Weights of a small transformer language model: 1.63M parameters, RMSNorm before each block.
Each number is 200 + 40 x the weight over its row's rms, rounded and kept within 0 to 999. Layers, rows and columns count from 0. The size before them is the row's rms in percent of the matrix's.

# up: layer 4 MLP up, 320x96, rms 0.278, rows 230-275, columns 0-47
# down: layer 4 MLP down (transposed), 320x96, rms 0.138, rows 230-275, columns 0-47
# gate: layer 4 MLP gate, 320x96, rms 0.273, rows 231-276, columns 0-47
up230,103,236,221,244,169,188,190,149,174,226,195,167,208,181,189,118,254,201,204,227,233,221,276,174,160,125,163,249,320,147,177,243,199,222,247,143,247,210,173,156,206,204,209,168,215,178,215,294,222
down230,102,176,179,209,224,195,187,165,241,195,212,223,122,193,233,227,225,184,221,268,173,197,183,135,155,213,190,237,132,138,194,236,161,193,233,174,234,162,217,172,194,227,192,192,199,153,132,133,103
gate231,108,295,263,170,271,200,166,209,191,220,197,258,180,193,141,199,208,244,204,249,192,214,269,262,131,198,189,180,170,209,212,246,109,218,192,258,256,163,193,208,235,200,168,155,225,170,233,236,225
up231,102,239,313,216,224,150,270,194,184,155,170,271,183,184,138,131,214,181,181,211,205,193,149,187,123,183,243,164,156,241,215,145,190,224,179,226,251,237,236,243,239,114,188,164,248,159,198,226,190
down231,104,170,194,252,231,173,240,163,189,257,155,242,126,222,160,230,228,266,292,156,123,164,187,210,185,217,187,258,204,241,104,221,258,196,192,190,224,152,194,223,155,208,187,163,227,193,244,163,160
gate232,097,178,174,246,142,260,132,179,166,182,175,210,215,246,225,112,122,231,221,117,257,223,157,196,211,187,173,95,175,286,189,142,276,189,204,192,245,261,189,218,217,172,175,189,199,242,255,185,190
up232,101,253,234,218,247,203,201,232,312,285,266,216,241,225,186,291,219,236,200,196,249,262,189,225,215,208,161,201,224,162,236,194,220,261,167,116,210,207,169,234,183,229,182,170,169,114,235,207,158
down232,100,179,182,187,191,186,168,186,130,254,290,153,214,180,290,154,210,171,210,218,215,212,194,198,158,166,173,249,211,230,179,237,203,328,108,202,210,161,171,184,196,199,218,201,239,124,183,205,210
gate233,108,277,153,170,207,271,195,201,198,198,195,183,209,190,275,171,246,142,172,169,211,166,177,126,206,174,187,207,150,194,236,275,168,164,197,227,246,205,177,183,238,206,219,201,249,190,237,125,56
up233,101,188,165,234,249,132,244,183,234,156,232,211,218,232,150,156,139,171,193,272,259,250,163,227,173,281,225,244,196,195,205,109,237,225,254,233,138,194,208,259,218,166,205,260,236,225,195,164,214
down233,101,147,197,232,187,250,288,227,174,186,174,234,208,215,162,187,245,207,145,184,235,290,243,116,171,162,162,184,210,239,201,183,185,158,236,133,217,171,191,293,226,165,203,155,265,183,245,187,154
gate234,108,138,265,134,205,190,131,225,177,164,175,232,297,187,164,268,125,249,227,181,174,158,180,236,171,229,191,143,198,185,182,106,195,203,144,189,221,199,206,221,203,221,216,175,189,166,244,241,208
up234,103,262,228,170,217,212,123,284,169,229,203,225,148,255,201,196,229,154,219,185,229,176,186,179,171,165,266,232,192,150,155,219,219,154,171,123,189,207,216,187,212,231,179,274,192,186,221,221,175
down234,099,231,220,208,128,222,187,221,151,229,191,226,120,256,263,158,207,249,208,182,275,114,193,248,279,195,249,158,241,201,198,220,187,206,98,292,251,201,149,207,231,231,284,230,217,174,248,162,163
gate235,101,195,159,203,129,157,109,158,305,262,229,170,194,192,222,155,202,175,186,187,122,240,236,191,111,165,269,132,183,215,226,220,170,150,167,224,167,271,127,242,245,129,208,180,151,237,208,196,273
up235,093,172,245,148,210,131,192,130,154,235,186,156,208,169,188,211,251,256,206,219,227,195,210,150,242,197,179,192,110,173,253,184,167,224,154,189,218,187,231,185,188,218,156,234,192,192,150,218,210
down235,097,212,236,176,173,196,232,234,144,211,172,226,136,202,259,213,221,260,191,228,200,212,179,196,225,199,266,147,202,288,171,187,233,222,109,187,123,218,210,144,163,199,206,233,159,206,219,269,136
gate236,100,180,159,211,249,174,231,227,188,171,166,265,167,184,158,188,128,200,199,148,195,180,157,154,197,145,176,190,226,272,155,182,205,243,190,169,280,175,197,194,159,173,150,178,145,232,154,178,157
up236,100,149,218,230,188,264,217,233,225,214,176,263,173,200,206,183,241,197,152,235,207,193,118,230,227,146,265,208,138,172,220,289,274,249,190,172,186,163,194,203,256,165,193,141,173,211,164,261,235
down236,098,207,234,180,231,198,240,277,174,249,229,259,181,262,165,163,167,153,210,188,191,208,196,192,258,211,173,235,220,218,154,215,248,171,113,161,131,158,227,238,168,221,223,140,239,164,207,255,211
gate237,103,138,139,189,199,188,214,240,200,140,136,219,182,183,169,158,166,155,167,179,239,172,221,218,257,179,218,197,231,209,178,163,167,174,188,241,167,167,152,179,160,262,194,196,239,149,282,228,292
up237,100,237,179,228,292,219,139,160,178,141,233,178,195,195,185,233,106,237,193,214,214,221,315,177,168,158,210,236,271,268,217,185,134,212,219,211,136,205,168,242,192,153,210,181,242,151,256,181,226
down237,104,149,207,166,183,152,234,130,167,180,253,236,190,254,183,178,303,240,208,146,171,179,188,178,202,249,238,281,176,174,214,220,175,189,210,219,220,146,180,236,208,181,155,244,238,270,176,165,219
gate238,101,186,206,200,152,224,259,189,234,231,192,258,172,311,119,158,191,178,229,179,249,161,207,228,122,226,201,205,178,224,198,246,204,255,236,164,147,193,196,154,198,168,234,176,209,254,168,205,179
up238,109,200,259,250,132,207,223,106,251,166,262,169,232,284,249,187,189,211,144,163,186,181,205,202,251,188,147,198,128,252,246,241,157,153,215,222,165,154,218,155,207,205,161,232,198,128,251,228,202
down238,104,230,240,145,183,171,181,231,194,239,84,223,217,242,153,257,141,261,264,239,155,223,150,247,234,226,244,163,238,249,199,186,168,226,198,237,252,218,191,223,216,249,245,189,130,192,165,112,186
gate239,109,233,224,220,178,173,156,111,172,231,163,217,257,242,215,201,215,185,193,248,237,188,256,274,221,221,246,195,180,180,239,159,221,207,205,295,219,233,151,194,257,175,151,183,289,184,238,130,216
up239,113,157,143,163,195,266,155,220,222,201,203,172,191,200,145,230,217,245,178,118,171,220,148,201,207,245,117,124,223,242,308,211,243,235,174,165,131,184,234,167,153,148,172,180,250,180,160,211,186
down239,109,177,174,139,264,162,228,266,234,165,180,165,172,232,264,220,232,201,142,161,244,204,262,154,243,181,211,177,192,180,179,298,303,216,175,182,228,174,186,188,240,236,187,185,195,162,230,137,150
gate240,108,333,202,260,189,238,198,128,263,215,252,166,292,187,138,231,198,186,209,185,243,193,184,258,197,194,262,235,190,248,128,206,176,226,160,127,126,227,220,204,258,235,228,225,240,207,221,156,194
up240,106,182,205,169,182,164,253,150,165,201,145,230,184,178,213,230,150,175,269,255,243,218,202,217,208,196,155,108,204,204,231,184,182,144,182,131,225,237,144,224,217,192,252,274,210,176,185,184,136
down240,105,219,202,259,213,237,239,181,246,227,293,223,185,193,173,176,226,215,198,241,197,160,131,222,216,201,221,262,195,214,213,224,191,190,136,233,174,236,190,256,190,223,239,212,236,218,256,221,239
gate241,094,209,164,221,207,123,208,222,230,222,191,217,240,249,226,229,141,248,226,289,224,211,284,189,206,193,193,169,119,154,239,247,214,131,157,209,165,230,212,196,207,199,256,215,217,182,220,184,239
up241,094,186,218,136,218,86,230,158,257,174,202,247,130,253,213,193,257,185,237,257,202,171,262,257,275,95,220,225,215,245,207,241,277,133,220,185,233,160,170,190,220,196,176,193,197,135,198,191,195
down241,096,208,149,225,197,259,163,213,191,222,190,218,149,267,225,158,240,184,161,126,154,165,99,212,113,233,182,99,188,165,229,236,149,158,178,226,267,162,275,187,208,169,181,258,257,192,272,152,193
gate242,102,145,188,181,202,182,192,221,231,168,200,189,163,259,215,224,230,163,225,185,158,182,230,190,206,208,292,246,211,244,168,159,181,137,136,216,209,253,184,254,222,175,241,213,137,251,228,205,152
up242,109,126,178,180,175,173,187,221,169,211,225,162,196,183,193,193,254,221,271,162,218,247,186,147,243,238,190,236,159,251,290,118,196,211,191,207,141,114,218,222,183,174,196,133,186,226,198,215,131
down242,108,174,188,163,196,221,231,256,200,178,185,210,217,167,231,192,158,238,131,255,226,220,272,211,169,171,185,174,217,191,203,186,107,270,206,193,184,163,190,227,197,129,230,148,238,155,284,133,198
gate243,092,222,279,205,179,234,268,188,165,249,233,223,230,220,184,227,189,223,220,123,217,212,212,152,152,180,224,175,122,162,200,213,197,234,205,232,169,241,168,179,229,157,273,243,149,161,134,195,202
up243,095,137,177,307,207,250,239,207,236,302,258,211,197,140,246,140,187,151,281,259,228,162,221,220,187,169,225,240,157,236,169,176,231,141,192,213,210,231,200,108,199,179,209,158,180,240,91,165,221
down243,097,250,124,208,310,245,189,197,224,235,241,169,238,224,209,175,192,191,180,191,183,156,170,155,129,208,202,182,203,218,235,179,224,231,205,146,203,255,236,129,213,245,202,177,177,117,119,160,248
gate244,102,235,133,268,190,242,236,187,139,197,143,161,169,224,212,190,216,197,215,218,192,195,205,199,133,136,111,215,190,257,168,246,209,172,237,235,224,178,213,231,209,168,135,133,175,131,210,229,173
up244,097,163,220,217,216,167,222,218,268,233,209,140,249,228,179,223,215,188,157,205,222,155,134,167,195,219,265,126,248,198,222,193,276,205,178,199,224,236,188,169,238,184,238,101,183,205,281,199,230
down244,097,228,200,132,210,183,189,251,155,257,212,129,221,135,139,151,185,157,188,201,200,269,221,217,209,248,188,155,252,185,255,206,209,225,228,222,159,228,313,209,185,188,145,170,230,171,187,245,212
gate245,095,128,162,196,159,160,276,196,218,173,263,158,116,253,139,148,179,192,112,164,187,151,238,198,235,218,162,160,201,228,192,186,207,127,194,238,145,295,219,176,183,221,252,204,316,241,204,221,175
up245,096,230,170,147,119,192,162,237,178,83,178,242,226,195,234,199,131,130,180,212,177,228,189,240,233,223,187,248,191,250,220,161,197,195,212,178,161,198,225,195,274,164,212,217,177,220,231,205,222
down245,099,250,194,163,229,236,234,195,140,215,179,190,177,188,154,156,258,209,135,233,205,218,187,161,250,200,187,240,188,163,199,239,179,182,259,225,117,219,228,235,172,158,219,139,194,207,162,172,167
gate246,095,218,225,219,211,163,206,189,162,149,123,218,191,263,164,170,178,144,233,203,137,178,198,223,166,132,192,172,152,176,165,216,272,168,159,204,233,197,258,181,264,134,264,226,188,178,209,204,348
up246,103,193,176,260,202,190,240,167,227,147,147,247,167,225,222,190,240,283,122,278,188,280,232,203,236,217,178,224,192,228,180,207,236,166,225,172,307,213,139,222,179,145,305,197,190,178,199,170,210
down246,100,235,184,233,239,189,181,108,186,163,212,157,146,251,193,185,258,194,197,186,185,202,186,168,263,229,188,187,110,191,204,203,176,188,189,217,195,228,236,190,251,186,120,193,176,172,228,191,209
gate247,096,217,189,203,219,226,228,203,211,200,157,194,256,244,239,189,199,196,181,143,250,247,211,153,294,208,227,135,196,168,223,237,180,201,207,214,222,167,186,180,211,134,219,247,200,206,247,224,168
up247,107,260,170,207,181,174,136,214,174,244,177,170,228,259,278,182,199,192,171,212,225,187,196,216,138,192,228,216,266,147,196,214,136,266,248,154,211,182,201,256,136,190,237,192,190,230,201,202,231
down247,105,155,101,171,303,141,187,229,163,191,212,126,147,179,214,194,179,218,214,161,204,198,204,182,167,201,234,255,218,225,246,162,184,184,145,206,249,150,213,238,202,152,149,205,187,42,171,201,222
gate248,103,233,178,256,201,235,253,191,225,178,298,273,172,184,200,238,187,136,204,182,195,269,229,151,214,164,119,272,138,177,232,228,176,184,234,141,180,180,215,177,276,197,213,254,196,165,188,226,223
up248,094,141,210,250,231,202,192,168,188,237,180,212,206,246,184,173,241,174,187,172,168,119,288,184,237,275,284,237,261,174,169,206,181,227,238,177,226,160,194,186,194,202,221,210,220,264,156,206,253
down248,101,219,162,201,233,167,119,270,162,246,175,103,182,193,219,165,205,202,214,241,133,198,208,228,233,106,225,168,172,248,258,247,165,239,213,226,275,192,246,242,229,180,210,191,208,210,164,225,205
gate249,105,241,236,136,168,193,191,211,189,217,251,183,193,206,174,249,228,227,193,144,212,185,191,140,237,223,212,226,277,82,253,157,186,187,171,238,118,263,149,167,222,191,133,138,194,145,204,157,150
up249,105,137,261,196,201,183,218,211,198,234,144,231,162,194,140,162,191,115,225,210,217,176,250,222,249,214,247,195,211,147,165,274,279,168,129,176,248,235,181,218,200,252,242,207,216,186,200,212,189
down249,105,120,223,223,242,171,195,247,188,125,223,231,228,161,158,212,173,211,139,149,206,249,234,266,151,162,209,245,239,135,128,214,176,213,238,168,194,164,253,194,241,260,194,186,167,269,159,186,151
gate250,102,201,191,180,185,150,235,143,242,222,229,170,253,245,154,324,254,229,84,176,186,167,206,187,184,142,204,195,172,213,171,143,198,157,248,152,187,186,172,241,171,251,207,183,189,165,153,274,177
up250,105,155,194,280,151,194,228,183,174,196,172,267,177,157,216,209,258,196,192,244,214,196,234,237,234,215,258,163,176,209,191,149,149,153,189,205,226,216,244,171,151,199,215,142,216,230,149,247,225
down250,102,221,224,260,216,217,291,176,113,227,117,233,188,180,188,140,180,179,159,248,229,242,199,155,225,213,211,208,198,170,188,217,254,124,224,185,192,175,214,236,177,210,199,214,224,249,164,181,229
gate251,090,181,236,155,197,207,208,195,134,156,136,172,155,280,230,223,244,167,232,75,235,219,271,144,199,230,179,214,184,248,193,185,205,168,199,188,196,170,184,229,223,220,225,230,127,136,253,239,171
up251,097,183,174,185,181,282,166,193,216,234,231,232,213,219,264,208,310,219,214,152,205,157,160,149,207,160,224,212,235,213,257,260,151,278,246,223,203,171,223,181,204,257,226,178,210,208,119,229,263
down251,092,178,164,228,143,150,212,194,247,234,166,214,232,220,219,263,226,199,233,217,262,111,138,127,165,195,230,203,240,217,142,138,171,223,226,248,187,225,205,169,209,200,253,206,167,189,230,204,170
gate252,112,269,199,220,174,167,185,196,193,199,225,291,179,199,172,139,197,160,184,261,218,148,162,183,185,220,243,191,199,205,229,142,167,263,221,165,185,182,229,212,234,129,191,188,186,230,228,171,144
up252,105,184,258,183,212,318,232,152,192,209,160,207,140,130,237,250,178,179,230,191,160,166,209,199,272,156,116,185,205,251,258,257,200,210,183,187,220,202,171,217,188,189,238,198,183,165,150,236,214
down252,110,179,207,161,243,193,206,173,250,180,160,231,130,209,154,124,152,207,174,185,206,228,203,249,216,248,185,179,287,240,192,223,211,246,171,179,210,202,267,221,274,253,148,179,218,248,291,166,151
gate253,100,216,205,211,173,142,277,186,157,240,206,214,242,228,192,201,158,218,172,177,202,322,225,208,240,158,215,139,213,188,147,154,225,246,248,192,222,257,271,244,152,218,103,208,207,220,203,226,164
up253,104,109,151,219,230,202,225,221,150,229,233,211,214,163,188,213,167,193,213,211,242,189,168,187,199,167,315,181,178,219,116,157,191,208,194,241,195,127,282,226,158,173,99,197,255,229,208,197,149
down253,102,158,221,217,135,197,261,176,229,140,182,230,262,206,160,221,226,207,157,252,241,126,191,204,155,158,252,254,255,162,101,170,287,201,293,257,134,197,189,173,157,215,172,164,212,178,213,186,177
gate254,093,204,182,234,246,156,155,146,193,172,211,272,222,194,182,229,252,118,278,169,172,277,201,181,167,211,203,186,202,254,206,192,226,240,223,220,174,166,235,185,293,170,224,146,88,152,152,185,260
up254,095,266,151,237,221,223,144,139,211,197,205,167,193,200,149,185,82,234,159,180,216,227,181,199,286,258,233,188,228,163,219,159,175,226,228,201,170,230,271,282,170,197,237,138,179,174,215,188,198
down254,091,201,158,266,164,239,227,213,227,203,220,170,190,182,196,201,209,107,152,162,168,202,180,216,218,183,163,172,183,109,192,263,180,169,264,142,219,267,269,163,180,196,157,223,273,207,243,179,184
gate255,101,233,247,217,185,163,212,111,216,174,126,152,276,214,190,243,185,189,210,213,204,200,279,180,273,194,210,214,116,247,142,127,154,185,203,227,222,122,229,211,185,184,228,166,166,165,186,220,121
up255,100,203,60,152,237,155,229,167,157,192,148,274,226,190,167,233,145,169,208,197,208,260,207,225,142,199,237,232,154,259,178,221,167,131,151,153,172,167,246,166,257,175,177,211,257,154,184,210,192
down255,098,203,211,262,193,148,262,191,204,202,230,127,172,274,202,148,212,207,190,225,200,191,237,245,242,215,123,189,208,208,188,149,258,176,196,300,184,199,213,167,207,229,200,202,179,239,128,232,161
gate256,094,138,152,130,217,211,198,128,239,166,153,234,260,105,232,239,204,187,173,280,234,234,128,182,201,155,166,269,220,320,182,179,217,200,207,201,261,209,183,179,235,169,212,202,170,230,192,235,165
up256,099,279,244,178,185,243,169,117,197,201,183,163,170,192,219,181,280,246,259,196,216,170,202,190,263,176,200,225,261,201,292,123,180,220,151,164,136,148,208,155,201,258,184,183,120,136,201,237,157
down256,101,200,182,215,159,218,183,230,211,204,144,236,228,160,246,206,137,228,234,242,180,138,215,257,159,257,233,248,248,301,185,204,183,226,224,266,185,218,130,274,183,228,201,158,196,146,186,164,156
gate257,106,225,212,137,204,193,122,190,266,180,238,201,258,273,224,209,275,193,208,163,163,139,195,223,239,187,176,246,217,177,244,189,214,150,269,223,186,138,172,185,327,226,248,146,189,191,234,181,160
up257,108,252,152,162,200,198,195,177,188,146,202,259,195,152,188,266,228,235,199,113,225,184,194,227,269,236,203,251,166,230,268,167,128,229,192,165,198,195,252,192,208,219,214,219,111,178,252,257,134
down257,104,223,219,349,143,200,182,245,175,204,194,166,164,250,261,138,162,179,201,211,148,225,270,240,210,211,225,173,236,120,166,278,169,228,227,211,213,163,222,161,278,222,198,177,203,221,213,177,183
gate258,098,201,179,238,215,162,218,255,112,194,212,219,170,217,221,258,261,199,177,206,236,184,237,135,157,178,207,217,220,169,279,286,142,221,227,253,253,241,162,196,257,169,256,174,271,209,285,142,196
up258,106,125,187,215,154,239,170,164,227,182,195,200,162,183,203,176,213,145,158,189,195,262,257,160,246,218,227,135,177,190,198,179,231,135,162,234,244,200,173,217,217,149,184,243,175,141,150,176,215
down258,103,141,158,211,188,180,175,242,234,187,230,219,213,207,157,204,231,201,195,159,163,222,101,110,202,200,227,187,196,223,151,229,237,243,244,283,223,214,247,288,231,189,213,206,272,194,203,196,322
gate259,094,202,186,206,201,224,202,227,221,141,259,218,208,237,134,178,201,182,174,178,181,179,310,230,171,218,206,217,173,224,241,239,200,156,165,196,239,119,255,140,248,182,203,156,203,206,198,177,236
up259,098,202,240,148,198,175,165,194,198,153,172,204,260,194,242,210,274,207,155,179,211,200,203,163,211,174,198,180,216,229,200,163,142,228,252,223,210,192,186,202,209,258,310,187,206,198,179,183,250
down259,097,251,213,243,160,236,228,176,136,268,212,181,156,232,174,261,239,271,208,246,199,183,143,228,175,241,166,199,252,243,204,196,191,179,107,168,126,209,186,265,172,159,167,232,173,222,276,214,262
gate260,094,152,222,199,140,158,247,190,191,192,224,179,245,201,243,207,185,126,215,171,217,229,175,193,213,177,137,170,207,239,148,215,212,197,209,186,236,207,155,172,253,257,246,126,232,183,137,167,111
up260,091,182,250,214,240,166,168,201,199,136,247,203,157,215,234,268,219,99,195,178,207,201,156,287,179,238,187,213,154,188,264,170,154,203,143,196,225,228,184,208,200,191,169,97,194,218,230,229,194
down260,088,259,204,246,214,257,132,266,159,175,196,208,224,188,181,180,87,223,119,185,149,250,262,242,223,203,278,231,208,184,178,267,138,225,219,180,171,158,256,187,152,205,257,200,176,178,135,270,175
gate261,092,174,247,217,204,269,186,233,216,101,241,225,228,145,267,215,177,212,185,178,177,196,216,145,187,317,215,186,203,244,193,198,140,179,179,226,202,279,148,260,204,226,227,173,176,204,173,142,195
up261,099,213,261,179,224,223,203,259,149,184,256,181,267,197,262,173,269,248,204,166,196,179,230,154,132,234,176,184,132,168,223,264,117,157,238,254,148,230,239,152,230,136,273,181,161,280,192,166,170
down261,099,173,224,171,205,132,209,133,198,168,247,244,192,188,255,179,255,258,200,146,229,179,223,217,176,193,223,135,220,219,177,237,129,182,185,241,196,201,175,261,177,184,153,282,199,199,225,180,142
gate262,089,196,243,196,185,205,220,167,137,189,153,191,207,230,241,201,224,189,286,183,217,239,223,209,114,173,214,274,218,162,206,147,214,205,163,177,214,132,271,138,179,168,216,193,156,265,173,250,185
up262,095,322,195,220,179,138,169,177,241,176,188,188,210,197,183,201,248,213,129,203,184,204,202,184,183,135,252,215,168,188,170,204,221,193,167,235,186,211,256,171,260,227,157,222,215,248,221,175,210
down262,096,157,200,164,211,201,134,219,198,167,120,196,221,227,181,240,197,232,151,161,260,208,198,253,201,194,171,197,228,141,209,269,219,229,204,135,179,185,153,209,157,191,179,175,233,239,175,201,216
gate263,104,228,220,216,258,182,207,219,201,94,209,163,238,254,243,168,206,134,196,229,149,174,175,198,169,231,192,211,178,174,181,187,252,130,134,192,175,236,257,202,161,157,247,210,182,242,188,162,155
up263,100,271,214,219,210,159,229,183,243,234,259,167,237,195,156,149,167,208,254,187,227,215,278,184,191,178,221,181,221,210,181,276,245,208,189,197,253,258,180,248,170,190,262,180,109,182,232,154,128
down263,098,209,287,216,202,134,239,84,191,180,162,206,180,301,252,197,224,165,158,195,180,177,203,149,266,279,219,197,185,182,221,223,247,158,186,201,247,194,223,155,174,140,251,213,231,246,186,217,178
gate264,101,163,147,274,242,148,191,165,186,243,147,178,237,153,156,145,210,137,222,135,213,197,260,168,145,203,123,195,190,204,180,131,142,165,216,217,165,231,206,180,159,191,228,209,148,221,178,177,265
up264,102,217,174,184,167,207,220,233,192,246,248,244,170,264,237,209,129,201,176,110,279,192,205,233,205,179,192,224,164,199,215,214,199,210,179,90,193,271,231,195,241,205,161,236,215,146,147,204,177
down264,100,264,210,145,204,153,220,173,220,207,196,101,185,220,254,247,224,138,169,221,159,187,223,248,109,198,263,193,222,159,197,181,209,210,129,178,265,211,258,255,183,208,123,202,202,306,241,218,171
gate265,098,180,231,229,183,155,153,224,197,171,237,211,229,251,185,256,247,253,270,210,200,206,179,267,154,186,129,106,139,148,181,232,268,182,206,192,231,217,183,228,252,186,214,109,249,298,225,223,215
up265,091,214,298,270,240,194,192,202,226,209,167,262,156,253,215,190,205,220,237,220,229,159,193,184,216,238,188,110,165,140,139,232,275,181,191,233,167,225,164,232,247,150,166,166,190,239,192,208,217
down265,104,149,216,157,167,231,170,197,173,156,269,202,217,219,229,221,284,226,220,139,187,218,202,185,206,201,163,164,210,194,164,185,260,261,170,189,141,186,285,222,229,214,195,252,193,181,222,211,237
gate266,096,219,197,152,275,175,195,238,161,188,195,232,130,207,128,204,230,187,190,247,221,155,209,123,284,174,217,199,197,202,253,264,254,145,151,183,217,212,179,177,166,253,232,187,225,205,226,221,210
up266,092,144,239,221,126,210,117,176,187,218,198,185,264,172,188,238,180,208,206,260,203,181,216,201,176,237,114,191,343,212,187,171,216,250,209,212,187,206,188,246,176,144,159,222,261,177,239,159,222
down266,093,149,252,187,153,176,186,155,186,191,209,227,166,208,230,299,202,254,205,214,206,208,226,279,137,125,226,232,217,256,263,251,214,215,216,154,213,218,193,262,199,153,163,227,277,210,233,252,189
gate267,095,183,299,222,196,149,193,241,250,207,233,263,144,204,213,132,227,182,233,201,150,138,205,205,210,221,153,213,183,215,211,136,175,250,247,236,277,220,249,164,250,181,220,216,189,212,114,203,222
up267,101,160,129,173,196,191,211,212,149,223,156,221,261,156,216,235,155,232,181,249,225,271,177,137,215,228,141,165,189,144,214,239,169,211,215,148,173,230,203,150,185,211,208,284,173,160,159,195,201
down267,097,161,150,225,176,200,196,211,215,162,250,171,268,263,240,167,231,198,196,200,140,122,209,190,238,170,184,197,142,186,198,190,224,165,240,210,199,201,189,100,334,197,244,200,227,188,212,147,279
gate268,106,243,186,254,164,191,212,168,91,203,186,218,172,230,154,261,216,238,216,226,246,195,263,234,192,205,267,203,208,224,258,247,238,187,186,194,179,227,218,240,183,167,256,123,215,233,236,192,235
up268,102,135,227,152,258,209,136,187,221,216,228,216,201,237,198,210,168,181,128,152,206,191,169,213,174,199,255,159,206,180,205,131,201,180,229,251,169,153,249,221,271,207,193,252,191,251,174,138,175
down268,095,178,200,207,211,184,230,158,201,253,261,212,193,188,198,214,223,229,178,249,113,149,225,209,236,231,192,161,151,266,231,169,307,287,112,113,183,240,147,226,228,150,248,206,222,189,245,166,173
gate269,084,107,122,203,143,225,186,156,257,213,196,163,268,195,209,147,190,265,223,206,173,243,186,208,198,209,182,150,204,194,276,219,268,236,191,125,164,265,147,219,196,202,226,225,174,205,235,176,167
up269,097,174,136,315,161,211,239,209,253,158,144,182,205,186,243,263,170,205,279,182,202,230,182,284,192,213,258,180,234,160,199,214,263,231,128,271,190,253,190,182,160,199,172,205,146,264,174,195,173
down269,091,243,233,213,236,239,202,177,177,205,154,191,255,116,261,201,183,142,186,191,203,167,188,191,229,219,221,178,210,197,210,147,221,114,218,166,175,177,228,235,208,195,222,212,224,243,291,216,199
gate270,099,241,212,210,194,260,210,132,175,202,193,217,126,89,219,232,179,225,234,205,214,179,255,165,231,231,220,184,252,209,160,179,114,124,180,159,169,178,107,142,190,181,242,268,194,205,222,207,148
up270,094,93,231,210,155,264,233,243,212,186,128,160,227,228,240,178,182,206,217,225,152,272,168,236,228,136,231,194,162,176,167,251,212,294,237,218,300,131,134,203,280,240,181,232,186,206,216,238,160
down270,098,155,187,236,244,200,283,119,226,116,160,159,259,198,259,181,247,220,148,222,236,199,224,267,251,187,227,174,257,199,168,256,136,169,256,220,183,236,156,183,264,213,154,199,217,271,232,221,163
gate271,102,194,174,177,163,169,187,236,151,228,136,223,215,260,56,258,209,204,176,208,201,202,148,212,203,141,174,182,242,162,219,162,206,144,203,223,200,219,181,169,172,151,268,188,180,249,168,175,196
up271,101,228,236,225,189,186,190,181,155,253,254,215,165,220,201,151,193,178,203,206,182,246,214,143,155,224,242,185,257,172,233,266,188,134,94,195,198,165,146,134,178,207,168,245,213,179,173,155,202
down271,100,275,222,160,186,188,207,171,177,276,224,185,176,167,241,249,230,135,220,109,132,152,248,204,128,231,195,139,243,243,204,251,163,197,220,247,144,179,203,79,162,195,203,190,269,148,243,178,161
gate272,102,238,230,190,194,179,187,156,195,185,129,265,227,266,185,194,251,239,134,206,189,186,223,181,184,177,218,176,255,218,156,131,178,232,279,181,125,288,189,184,193,192,190,227,174,167,199,193,161
up272,104,198,204,180,174,121,100,210,126,187,205,195,175,254,188,191,226,247,180,227,139,190,147,220,243,211,276,206,196,213,213,133,291,250,208,229,150,261,217,177,183,205,196,161,240,265,201,230,215
down272,101,226,238,258,247,168,223,195,129,283,159,189,131,185,215,202,279,173,160,198,239,211,237,91,164,229,195,222,228,217,213,200,256,201,211,225,222,252,266,185,188,210,169,191,208,230,219,211,198
gate273,093,175,159,247,209,250,149,208,269,203,221,207,196,206,183,209,241,194,248,177,234,205,175,200,232,210,197,231,157,173,177,210,200,179,215,220,261,195,247,286,219,230,187,72,157,138,256,221,189
up273,112,147,214,139,111,133,282,220,148,197,190,231,151,187,183,145,156,194,245,253,228,184,185,265,133,177,162,199,244,236,202,175,224,200,188,202,214,213,211,256,171,161,172,225,229,184,159,188,209
down273,102,161,187,217,156,186,216,206,153,211,180,182,283,179,222,227,143,173,215,123,204,223,217,210,215,187,172,125,245,237,198,152,220,185,216,187,176,208,239,87,185,260,211,249,165,210,191,185,163
gate274,100,320,255,219,176,222,183,256,180,166,196,192,162,205,172,184,221,223,289,307,151,152,214,213,275,252,115,174,192,225,178,215,217,222,176,202,207,227,180,168,198,152,181,161,211,213,185,288,221
up274,100,232,255,142,288,229,192,209,165,213,185,273,198,222,143,228,255,157,198,249,111,209,243,231,214,219,252,149,136,174,108,205,224,170,149,228,215,252,200,109,222,189,224,242,183,206,183,286,193
down274,101,193,208,126,186,143,195,209,207,194,196,152,174,89,275,261,189,197,233,215,189,130,214,258,197,135,231,158,247,211,158,203,199,194,215,158,124,185,243,185,175,171,204,135,227,191,204,176,211
gate275,097,189,139,153,206,223,165,215,217,216,104,223,227,169,194,212,204,215,239,138,266,207,187,194,191,269,183,308,250,197,210,187,149,154,211,242,248,204,217,219,207,244,186,201,238,197,274,255,210
up275,097,220,268,235,188,201,260,181,244,154,208,263,145,228,167,146,259,215,193,188,169,181,124,213,249,161,142,196,183,211,187,112,240,208,259,261,173,185,242,221,237,220,169,179,222,264,271,179,177
down275,100,155,280,216,196,281,276,206,232,188,132,198,153,182,163,280,172,183,257,228,165,226,193,172,199,195,198,125,212,225,241,173,221,152,227,190,229,177,207,188,275,219,224,110,173,191,228,229,160
gate276,092,234,201,258,251,144,226,189,186,214,204,195,230,220,199,232,258,220,202,189,175,193,202,275,224,192,137,220,226,172,193,185,152,195,294,156,243,199,249,117,238,144,143,193,166,217,223,189,249